config.yaml
hidden_size: 640
norm_place: "pre"
norm_eps: 1e-06
attn_scale: 0.125
parallel_block: false
optimizer: "muon_variant"
learning_rate: 0.012
final_lr_fraction: 0.0
train_tokens: 1636000000
max_steps: 6241
Each number is 128 + 24 x the weight over its row's rms, rounded and kept within 0 to 255. Layers, rows and columns count from 0. Numbers have three digits each. The size before them is the row's rms in percent of the matrix's.

# layer 9 MLP gate, 1728x640, rms 0.0811, rows 717-724, columns 128-255
106:123103118101126108144144178132150120113204135115162130119120126075131163154123093135113105141133140129166126180093149102137124129117152102113141136145135148145099137146113115132133121110098111079095146119113106140154111138168097146121103112124145144174125111083150149139107072130114123091172114151142148090142125186129157134133121115168158095123096127160101154090129098103144101131078
103:152124142140109120135154124119077139141144128118124108115162142089106104121113108128144122133102125132117159121101134153129121110172119045159105108105131127134096097110120103193135174101106110119138088162117118140151135146097144177093174098107125124146144131089109113107174152141128156118168140152136120141143111110142139150107117141095145153154100103125105154123151116107130098115158
103:137164139166116130140107166125125074118135121137117135141129153138111133081195122128110174149127154148184105079152104162092114113109124135115122161102102155147097130108145151132154138158141078099124128136127114131160130120096141128134123146157109082112076108135120116132135140117133169122168126113128115088136121117138134132100139093125112134136138122191112129124150132138161064138114
098:141140147112125089117113143077155105142113131125140159103128189177148155172075090127137121105110103182145149164124114126116117108093164108121094107118106155176098096119109152162150094108150163132099150123120128123142121132130141099124192137138116119095120113068194132128121154115113079134107102088142100094151154092133142175087135149162157110132175129073174114075154102133138152116145
104:159120099142134143098106181135151111119136105128139104132134083137098146173116126154093166136101130112093134097128146150123118101133153174156107129172123095112114130121168130132141150172095150080123135114157106128083143117098142064144161152123087143129144157141170149135109095133136124111192152115144139080164146123166104118112118081107113165085143139126113125125160096133099110091136
096:124116144158166118144115162098144095072137100150146149135128100130119179123094117133146125119118117126110145121113082142137088090127093112153145090118147149176082121108111113199123111131162124141109135164095131141147116141144170084142124165098160143111147161143125145170129145136097113122141109153149088077132168162121157134130182091099122106125098115109113152131164165129143130156134
099:160137097107112079148131154100137143105154116094112171084114152114149127127121101094131139153122128132088110125124122132145138130155111101131163182105110104141106133127119129104142121153164117149083160121119087117133105117152163145097130115112146098178111092108116115145129123151147107091117155116099146133112103119083144159112115137135112118114107093126151069140143142108143103113131
098:144137166117147083094112117124136137127097176107151174128126135111159115139118110138116104121096120122093118197124143106120100126130116107110089158167118162131151134126140172125154127140139133151114091151129105137137181142116136083099154161110140105141142075134141134156139150160142113078145120108153147124127112146115160095144102141108133105132134084085139082119126126147160128097124
# layer 9 MLP up, 1728x640, rms 0.0884, rows 717-723, columns 128-255
106:111151123082136119155091158132152152123185143099135150090095160104101152141137138159130158104099116105143093166148157091082121136148163119106168143113130120175133091162157147114095165136133091122172132147097126120128115151145088164158113104120122169145117091107118124167117108145164160087138116120118068101184114159100146144164146113121114111117119138144041133116103114133121112138139
101:137107132099135144121136113089145157125132100106174140124156086141109128102112139161149129122157129154145084133120117130104162178131086092179103118115134108113155114156093150072171145108121106078138114114141112114134115120161146103144128137109081102119129122143140129147148114127124117154157136171089131148145129165165105127110126076148094128129124142137120077148109118142149142116098
102:138128120165099135159111157099135091118147138119130112171101158164086156098146164077158103103116145176160118156153077064112151134183154105144138137105153125129112136165122062077129135097172123153134130144201127176110163159118070110094124139151110127088140146116165118129107149114111156092161138110141134139100090094118168112153108099114115120128146143098175132120112158139135080110115
100:102093140143180113103127122126094160142129100137142099073100167121121134115123112090128142141129133118087102085140111152123125097075129141104115058117112120148097100115116082102132137116123088130116121140164126132148068131132136155098129111117116167096143110073125131149106075128125164142126082149113085093155129177147112108118123130083141119146153096072147117090165133080150097180146
100:133129119143122106144137109160146117163145073168136106097104115120115136172156102109143112090113142090143143086096188096156136155092126132133110106143081124092128137174113133135120099137103133133121106094099141167127170141100084121116139108144099126073089158116138122151123117177144138152153110141125132141106096143159147168162108117147151135155115114139156145108178158056158114117159
098:144113121127144124147118147167086124124115144154147153156127140084169096141124120105146108146135137152115141141108137121148131160148123120126129093170126106137099127109165097162164089131131153108120130118127130133145144145122098113144114129131141110166143105155165161116145106135120157168102101124134147180122126156093106122087141098144129085159158103103072143153126117139149183109133
097:133127138154122186098137135128121165113134151148131113153135147132127115097127155108072119069115132093163089109083150148135142114118111134139113119147106125144142142152113071116138193136114137124102122105135107131112137139130098127077118131140073115118103114129120135105103154105133135106174130148181136091117157145163092136121068127105141097148087116125099162124154120117117133157110
# layer 9 MLP down (transposed), 1728x640, rms 0.0522, rows 717-723, columns 128-255
106:151090110126115132134077166132146139120164081136146109160141134119103112117118112125136139128121101118120140085139135186105107154146151094116118108152082165098093137098144125174174159119118134093097106133094121080118096067160078114143140144087115124134125101100143115141141133109103154080140114127141141148136106130167156124117095122134106142136155132101126155142178057143117096129100
099:167137141129140117117157124161129140129174151137134194113140129148124106106116131158115140173135141120144152149175135102094122142105123115152140114114123085104116113126124110176099105167117105140099166154111085153191152158137162146100140177079128117142133089114115118133157128140131174112151108117084091126174098118103142118134134097155118135113137156093109138077068101065053107146133
101:154125180173146135123146113108093172102105136127133118159121137152122104125123138143093135138115134104148113141116135080149101086093107116160106169114120107131152117096102100069161115132070158113118171146128131093124182112127166116125162100100139127095103136110128113134120111142044147114092129100137128099152131157128117144144132150121139145159107129129128109135099132142134077085128
103:154143122119170176134138150089138143099115123154150139149159132094121110117130135135100127117110152088159095132116132112107097133126110128179112135090185113146125086107140148114156107127087132112092151162084185132145115139161129123132127109109146112070150152111139122133150105138154138138178126106168122160124130134102163156132116134159125081117102118104127128113148106129132126088134
101:109097131119109135098124104111112133101100158150141135178097101161102145124129125129170126113140153082131110153181102171154146102119098102141143137107119136165154134092167162141105123106108148160114080111125142114119147108087074115146149133131143094146169092114148134165187118088115113113111102113137142126151113157096137129090103132164139152098161120121140126128169133126167131131121
103:180129159143163108118117138144085145164098160145074126131176097100144104147148153144098133130150107147113125122072141115124105150160135172111169100153145140123108154172090141121118085134107150139191190110156173125157132180144111116165123080112124107163099117160113095113149133104114155156149159137125110154122099125117114139110132166097171122114076120135096149119115131104145099134117
097:141129150157155106139103140108098126111131138097126122149113108143130110151122114124121129124164136171141152130142156103128136112125121073175118147138111119135135114120148126199155147112143145139122110109188125094132074114146137120130145084140163120155121130158142150092123143115127103175103135090163097145160113131112172140143146114130126173135140173152117125106133145099138149073145